config.yaml
hidden_size: 128
intermediate_size: 512
norm: "rmsnorm"
rope_fraction: 0.5
bias: "none"
tie_word_embeddings: false
parallel_block: false
extras: ["some layers without attention", "local attention windows", "value embeddings", "hashed n-gram embeddings", "an embedding shortcut", "learned residual scales", "skips across layers", "LayerScale", "capped logits"]
lr_head: 0.00276
warmup_steps: 271
final_lr_fraction: 0.05
batch_tokens: [8192, 16384, 24576]
train_tokens: 127900000
dataset: "wikipedia_en"
Each number is 500 + 25 x the weight over its row's rms, rounded and kept within 0 to 999. Layers, rows and columns count from 0. Numbers have three digits each. The size before them is the row's rms in percent of the matrix's.

# down: layer 5 MLP down (transposed), 512x128, rms 0.187, rows 209-233, columns 0-127
# up: layer 5 MLP up, 512x128, rms 0.181, rows 210-233, columns 0-127
down209 094:464507484534502491473497517498513476510469549522492479503542518499478488517497525501495461520508472584462491553484501530510485565511435497533501511495535514465506541521530503511503485509526506474509474513473545494517490528496494515535541536492483481522505496538487524521494480499507516479489488493458483528491462521467548509509474505497516510502502480490507489495498433526507469551482
up210 098:457485507484518491517481505513505483478475459499488490528482513524494481466474479494467476500504498457516455476502511531528492456511575466493448514512512459541461501497494469468472542501488497467490460500506478508462444478524488492509499527501500502500486487482516568482489552497523488491481502499484531480524494497473488487473483501501447496551471496516516507474525468470451509530474
down210 096:484516484546508472493494525521511495468479494502475554516487482510522526481529486511544512538509471439464520470521464531495534502498458506495481484444558513525466508472463477501467508492485472486534473465481460479514526545504498506506534461492475548521474534467482520487539489501525535520485477523479484513493527522509463476514483510492551492497510491537500486503505503492549494508517
up211 105:503515482537475478516472495524500520520485521469516500534518507504512499542495486530471516543510475509501448527507481515486493511510535507493453482516536512468477473498460504493513493553494526459508475475501502526499494510527541476508497499528509490554483432469463511544518508501492500475481495492508534521520499552533553501502484577491481499476503482484485563503516510492488461548509
down211 094:511529468515484510477498536471506494484517465488458534505507518537518557528492500528520521525508485527510516489499507422514511513495477479527540495497521492498503479478496495496506471489511484467534484523509466472512513532497536447481518531546502514463516547493484526522497504507509492504493545494445483493483546463533453471531483447482503555515475490480493519532493501497549524487477
up212 099:496507484510454493512502476527485529502499470505519497473481527507530495508503478526539521498525497505557517500520448488482539549496501492483455472530496516486481515478417513489505523488486521488515475524517497539459489522467518508519488485485507543511473496490462541514473502510494530521514496495445493480550510490494441508456459470489467471528463475493499476501478479538495551512501
down212 102:489479485516467499484480523480474517528483496499518495486473539488497474496518514528521482518469534463506539503504524496490499549451481530485435493542523507462482516476464486478521453540519475517486451498487511533499531489517502532499516464479449498524497508478483572535455492519506534525480505533462527472509489487460516523489491496471501492442486490471529475498509511531500528508512
up213 090:492517489508498493468514521515507518498500496566440492520492535503512433513538474509536534466553490507487491486483476499518520476564482541458497552498473471496500502548522500490501503456540484498543509520466497506486469522508516522504532545480498532486470475490532534500494477499502475489478471501508525486511487502527462493469516511558525544490484508516483484505476519523489474503535
down213 087:480505502507536498514462491487525503542517517467507459487475540505508556525466525463508488489492497493484501448533524433498531519478483442507493490495469460509525512482494489512516480492508502493547492490480486478484500516519446476474476467475496473555511512484478504468504539467497497483494497516469455460472458495477506515473435531507485545495515525482476498526490509484498537478513
up214 099:540515522494523523504507442550480472446504524514495492512503525434506479519495499522463521526507483498467529537521472487479489548493484508474543500515533511463499465499522497486522508487454513513513522503465443528442488468508492515533503484488500505506512475502476491478481504459487502483534485506520469521491498542476495524475528544473500523491472478510554516527529495516454513462501
down214 101:509477532518506487494500487513519498502486526511546477480488519479502494495538484458507481499464501468512514492545524493526507446556521522514484485497494531513498503488529503418524510504515517534515467484509472491470499505519509497477509511499476505555435486500486505493465505505454481516468500539487528462508487523502517477511515498487537532502561491507544441526552547471497468500506
up215 097:510479455469537502486496523485479536503505503515498489503526514448525498544478498518498516533520481475505469501521475490525485557531521478490509516506472478494497477549479481469489526497528539467486454501530489488495489495488493536457497549456526537490525444490519502483456538535523526521473498454536537494491471487492492492486486524565521455480477507501484488532486530494506498504535
down215 096:483457450483445504505510516533496476529517483477502500493490507506478513522445525482494534484513465485449478502466507503523435513495514517514487499476486471494510470505461481488506487541503514469503527488473513502477492474520496550515480502525526510472542497511540489488476523482501511513550448560491469539503502532488508520491513481550467505540471509491460518542501533489533520523476
up216 105:548520514490482535482501494510426516505507462460523491510486531512512495529475482485490507504565487511491506482466489478506500526542554516485482486500504521499503521539538507475522515488518508477528456469504462524501522481531472461488521475500445529504508559514541523499526521467523478536496484546477483481541492455487530476461507479501521457497507489500505517499516480535487478484516
down216 119:508553488505524486463514515473440510497501456461471492497474558548498544535483457517506539500523491501474495501447509485511450546557507496507491541518469519495496528492531487486508522524496476498500501456495507526496507458521496453496515479519496501498551521518509509482524535481507519506496454525498459519500533493518512485485495472505522449471511504511494500497534476525493445512503
up217 086:540506491526488507539456516546465492453528519551506482476534553498484499513499484520491499476480481512506450485515517506530497515527504494493503470500539421497462494517520497491526499530526530481514540478499490496495484523523467501474481452478527481462527475468492496503457508485524480498473510494452502488507463488499479481525516513477494503507486520499490566497555529498442520508508
down217 073:477541459490503491429514535478517494431530465510496487453512508544499511512536492492491509509491491477495524494519507508498498511497488534508502496505506448513442506496472504479457529498532493481491495507509501462516462526523484497522518447483482496489530514526478482540525513508521507503511517491543508488459489510511480516609510470454501495497491473481494504501453482520483482514486
up218 092:476450462508486449553491504501485498476491516561448439498501495540525492466490516460466477484498521518525456482501493501478521486533493507489518513501519496484528502518537454472527503473494496476500517497518432510512515504476551503491468460468514515511463511467488510519516482499523468499500515490523505523479468507500456509478479512528443516539498482504448466533513495505500491524498
down218 088:499511528440508497503469524488512466531493514473521485523514517482462509538461474522521517480460473439500513471468460480503503447474473460470480465495479519454471493496477551537536495460530474537504501491488508503506463535479504497517504482508503465515538490519468473497521513518550520525517498510475485484529494469498511463512520457451500499486474477539497516493477530506507480513519
up219 105:487496520525532527522501484515489478473458506486501475511489492538506487452499535485488523529514483502494513501497466486517516537477492521525527474532513505500475496516510481516513503471483504507507505478532443529478473525474534433511499510536517533557513455481506446494517526503484477497520506513498484567508516458526499487505460552492485500535456477458506488529550473478489487459538
down219 106:469533537493523495484528462482502498508528498489517556462504485497498510524503526482549517533491514518512489501513473512466498507499503491529535560527472485520491483470560471502563515542479507484477479526496459499496529502464466498506523505549498485498520488491488516465486524488494516506504465475460464500491514485511541493540469476435515498470523470537515521515519488492493508506428
up220 100:461526441502522503523468517542473555482465480520461500529540505523493483471475525499511491518491535521538497488501484502515488546519497477470506486501485495529475503513512514526515507490555549537501438489504474503465492465517494483491507475523536539530550516455517510510491491513489520480528448493531502522474482514501479506492478512509470468533502528507486534522478541452483517480528
down220 107:465503497534520475499471553510521458508497512448485491491476493492479500481513488497507488516480509511479470486459510529484519458465529522539479475486520551504511495483486537530493470468493501514462517476498506514477500500460482518484521436482501503464513512499540442516552512502465505507514482518498502542462496480489489492473477508502478481452465523495538524465473459430487478500475
up221 091:506525480506493501548506503524494481504469480520541449474511514493495510523512518507492505513482492490515540513504520457498504507517493529506533467530540485470534491532520508473523498489467487479476510546531479528476526470539481491455530459472490487469518446495456535458554495501476496514476526502499507469510472471495510535473432498492531530457479502540507518516524543501488473471481
down221 089:500500466483539531522494539483490537464493492503495471481497533494541518514509507494533507488553477465500539497482483492524503478507513445521513492489531490542469468508514508487474489474519526490478486558501458500509497485470538498481472481493481473464449474512485525493479472478490467525479463501509508494465513476511532446496532463461480492535512577506463480483498479514507511489544
up222 100:517514478477509518522516475538479516490505535510497480574562505485506526514505477527526483486494517485496532538429455525533485514505500486528519514506503537538508501520507558498510516523510500467518460475509523534445487489494505478472523469496506494517479513538510547468506528491539491476480502529473543462508462553537503496483529485491506513527505548480517501493504486493506525526505
down222 096:501537459529537499515509526485465529500482540511477515506484543502490517505503479539518453544502466476492522509474488503509505513481504497500509492525484516532504523490489518520542527495467443474419513486458503546467488549495524471483465489520469496468506504508523494526512454480509515536466498509484491513462489495518467472562488475499507462485471503488534472474477475483485524486468
up223 095:462512525504498485508489523531500477475490512523466497501454499507522468445482489509484492511526473454528496497480506544464551503493512522497504498484529505487504482523472523479521490531549486512532477500499510584466479472452559501482534530466538473528478502459489493479488489444487509471498495501467545497503501490493513527450498502508494503522534512440495527503504493497480535494526
down223 096:493504517506501514514466524480505526484497471518498496514514501469502498526490494538472505463431503450519510513502503515525506492503428498463544511470509526513533520497480482518493499513541478508494498542469521473496462482469532491518540529503491482533533504494491506511468533513468516467462500476475523572502480472484509475509470531501529531488494506415477499528497500473537501533528
up224 094:509463530479514495504458503508510492533544463489492472551533527463530504517501528496470511479528469473547489500481510534494474474552519512533461491485528478489449512509496464453524508531501493502528525465502451520524459509532511523468524530489470486512552487492482495505500484542513498459452481457473486458508492494519486473478521490500519501522501514504513513490464484452464490510502
down224 090:503500502501494491480480527532495469498492469466522484506495484562517488541552484491482508526492449516502483472488487472481535500518500509497493516508488480493518484449471452513481494491503543543441502534439490443494522495515497531549478500495479524519530505476511459486490500521490548478497494491522507518481539452518522503567516509537494491487464481506521486520487546500523471509472
up225 106:524494539500514513500518484505485492487494522520522491539486533507552495490483503489471539480491527448503471498456446537484497459484518527499449524477521478483529501497502514515504528476501482495485499475519527510484487473491514450465517512447532488489496489440463505485497475518470431511471517532507490476495513448468534483461465477473474469559484491500463519508484496500507480491500
down225 100:543471523506485484489562470445526485533509521510505535522505511493467511470474542537488514496468462453514505499454495499507503511468512538551485529511545531509495496547519478516477467519501484509480541516523515519482512495546489486505491466540490477528520473514465540466495482520514500523517526510478509475508493471523516495477522455462530454511513496499476473528493464527500505488540
up226 099:524500538510491515497521498520459479473492558535476515510498522516510498541518485539463480532521487503522484517458463499476519524491518463504484499506513497495512479522478490487516499508488521503450497507515513528496484523447490527507523515509541458508546467491481536490538472507505502514490493494507473541498482492514529483502487504552484514544477537533486543558539514428503547462530
down226 106:510472517522514495494501463495545496509461440518536506511492455488468517461541486455523516500478493428544506494488496516535473472521471522508532441506477544457473511502504532487528479506493491470497476545488464548464517538522489530499511487484478511497515484499466474512511507502479490468487528537520484491499480494468497512494509487485485479502451473530520448505484512509501463467505
up227 106:526474523481485490515432489506518475495528535521491479544524497461542501476465531509499495537523466461513490482462508521544457486509539502504490469462524499501497473502515504464516545479466531509456454455506528500493517529491489486517532478481525518530529530506527527531474506491488483526446476500455508492512464485554542482500505514484485502472510489528471519475522489487477508519509
down227 091:486468507492496472486495513475556483519538526477504506493517468528517497543470521512500498497486457514518484506473513515513436490448457500433493480481527526471472508457511498472486483463493455491461471502486536461534508525490490487528511485485480469468511495520538506505516486534497511519487506471531497486488486484473540512583525512496500480459466510529491495473484473490531521509497
up228 099:493477506510452460560517482551501506510506462487480461503488491491487457519485491545510532502506515521526441473480510491476507509530480536504510491545543510522512528503494518495490511478515492490498495539466473508486476489539495475500461467474500516519526486480493522536504450558506497497456494486480511494505445499476528478485468512477506511510476463505489556548538536492501528460487
down228 096:485567491505480440459533462504519499534491531518486494496513471453467473480445534498489492482472479492501476439480500510494496565515505472514517485495515504500488508481503504473502470490520486487483523478482498533527499521459511472472466467542517461487499483507507464493524529510505523491474491508493459520473480483445499487491545483475463484521495513527526535500509491529512551468530
up229 093:498522519472474534517500503524470459508485552500471473492459487503495531498507485501497495487515500440507469427483478506510517454479504494495499537503554501456523497519545500523521492492510492471468475465535493494520521508522484475515498485475508517457513503477515559520512496523474509518452510498508581549514493493530474495474487523517489469486469475514495518527495485503526477449520
down229 085:519538509478531529458472506471475519512569501476457518470489500482500504453508498541509484520488529508434548517470490492482470477497498484543448526478492463504460506500515514525502524465497503495489506504502495494495517495502467526504458486503505504503471491522498488474525485474487473514565510531512508496483494476522526495525525468476511536479490523460497529437528492484504454465545
up230 103:514437520494518485538514533484511533503464506513525524518482492509500521506446512497456481534508519465517477518489493535524489528501509509554522505519483465494501512515524547503483499545513512507489522495520492520515457507540467519485505532447493518524465545437512513502485526479475503536479498509494480517502482469538521494467498558546516508499460509486490523536512547503501541482536
down230 095:519528492488460463491571494470511541496484483504483512472455478492502493521484508479497481541499488491508535503488518518509514495435522442489523534508510508496478527517532521517528483533546531496495558511474501518487496495488483484492524493521468509490500520485503507512512526520448510515449450504476485461487446494507490577476503532507497503481450475500481502474523462470503495520488
up231 096:524500519547464508504468487502468486514529506484526485537457491514578500492522517481503518531463460516485473501474500494530498507524498493485470530505503514484478500519488445453539477475496518475516506496472477508497487453487478511469527454534526496537489488509519479491513482479517507446496508489526440514493531507488457504456517528551497526520494474527516529476551507468471498505519
down231 088:485484511543480520508510507522542503531525510487498489508508472516497504425498496542491464547474489503508525473479508475511487493543500546524469548488496513516500518490534494487535511476501480506530481496515530466497448495538501499526455481485494509519497499525504429484505527526507518506505492519552491504506501469494469519494548559537480512460488494496565514526477532486529472516527
up232 098:513476527529532493501448486522492466489480510515485477470528488493527469537486515489511481487513455505540468470484510544544460492497526480503501471457503497473494497483477542426489532519499503456483507517524451499463488494506500452460541462512537458531512475554514543486496498468498481516500508496527514530491494515514498452503506548492492495495509514481477509498492504484456489522532
down232 092:478509470459495484489515509457495524489527514471504520504472525499489483493482498487480542520506524497473540508526477447453544525503487513496519550530527512510535520490508476547494488521506516538513494487502562447493528467523505541534470523524511491487469505466506480548498481529513526501515436476469520478475474470466501535526476467527503540526492489498537471517524484511503508486485
up233 105:469491513524548484501500499518513513507505487520516524518527475499506532532512516474549589511495504465514463456472472464502483531472548499523473476514499470498530481505511510498544530509520531506508516496529483488519509487529489442453496509461524511518474463473537452507457484490539493532515496515508522503494460524487471469490454521514481505509487525510516519542517483467497520492469
down233 090:472536477552511524466527508476562460484490473500530528465478456521488478511462485475530506539483502513472499484499512459508522533463536500481509494504475498476513491493524495514515515543455516473488534491520500458537463503522510481480476494531476545497496477473516485470514542523470468529528481507539545489485498504453466494471481543517495473504528523507478512512506503505497507505442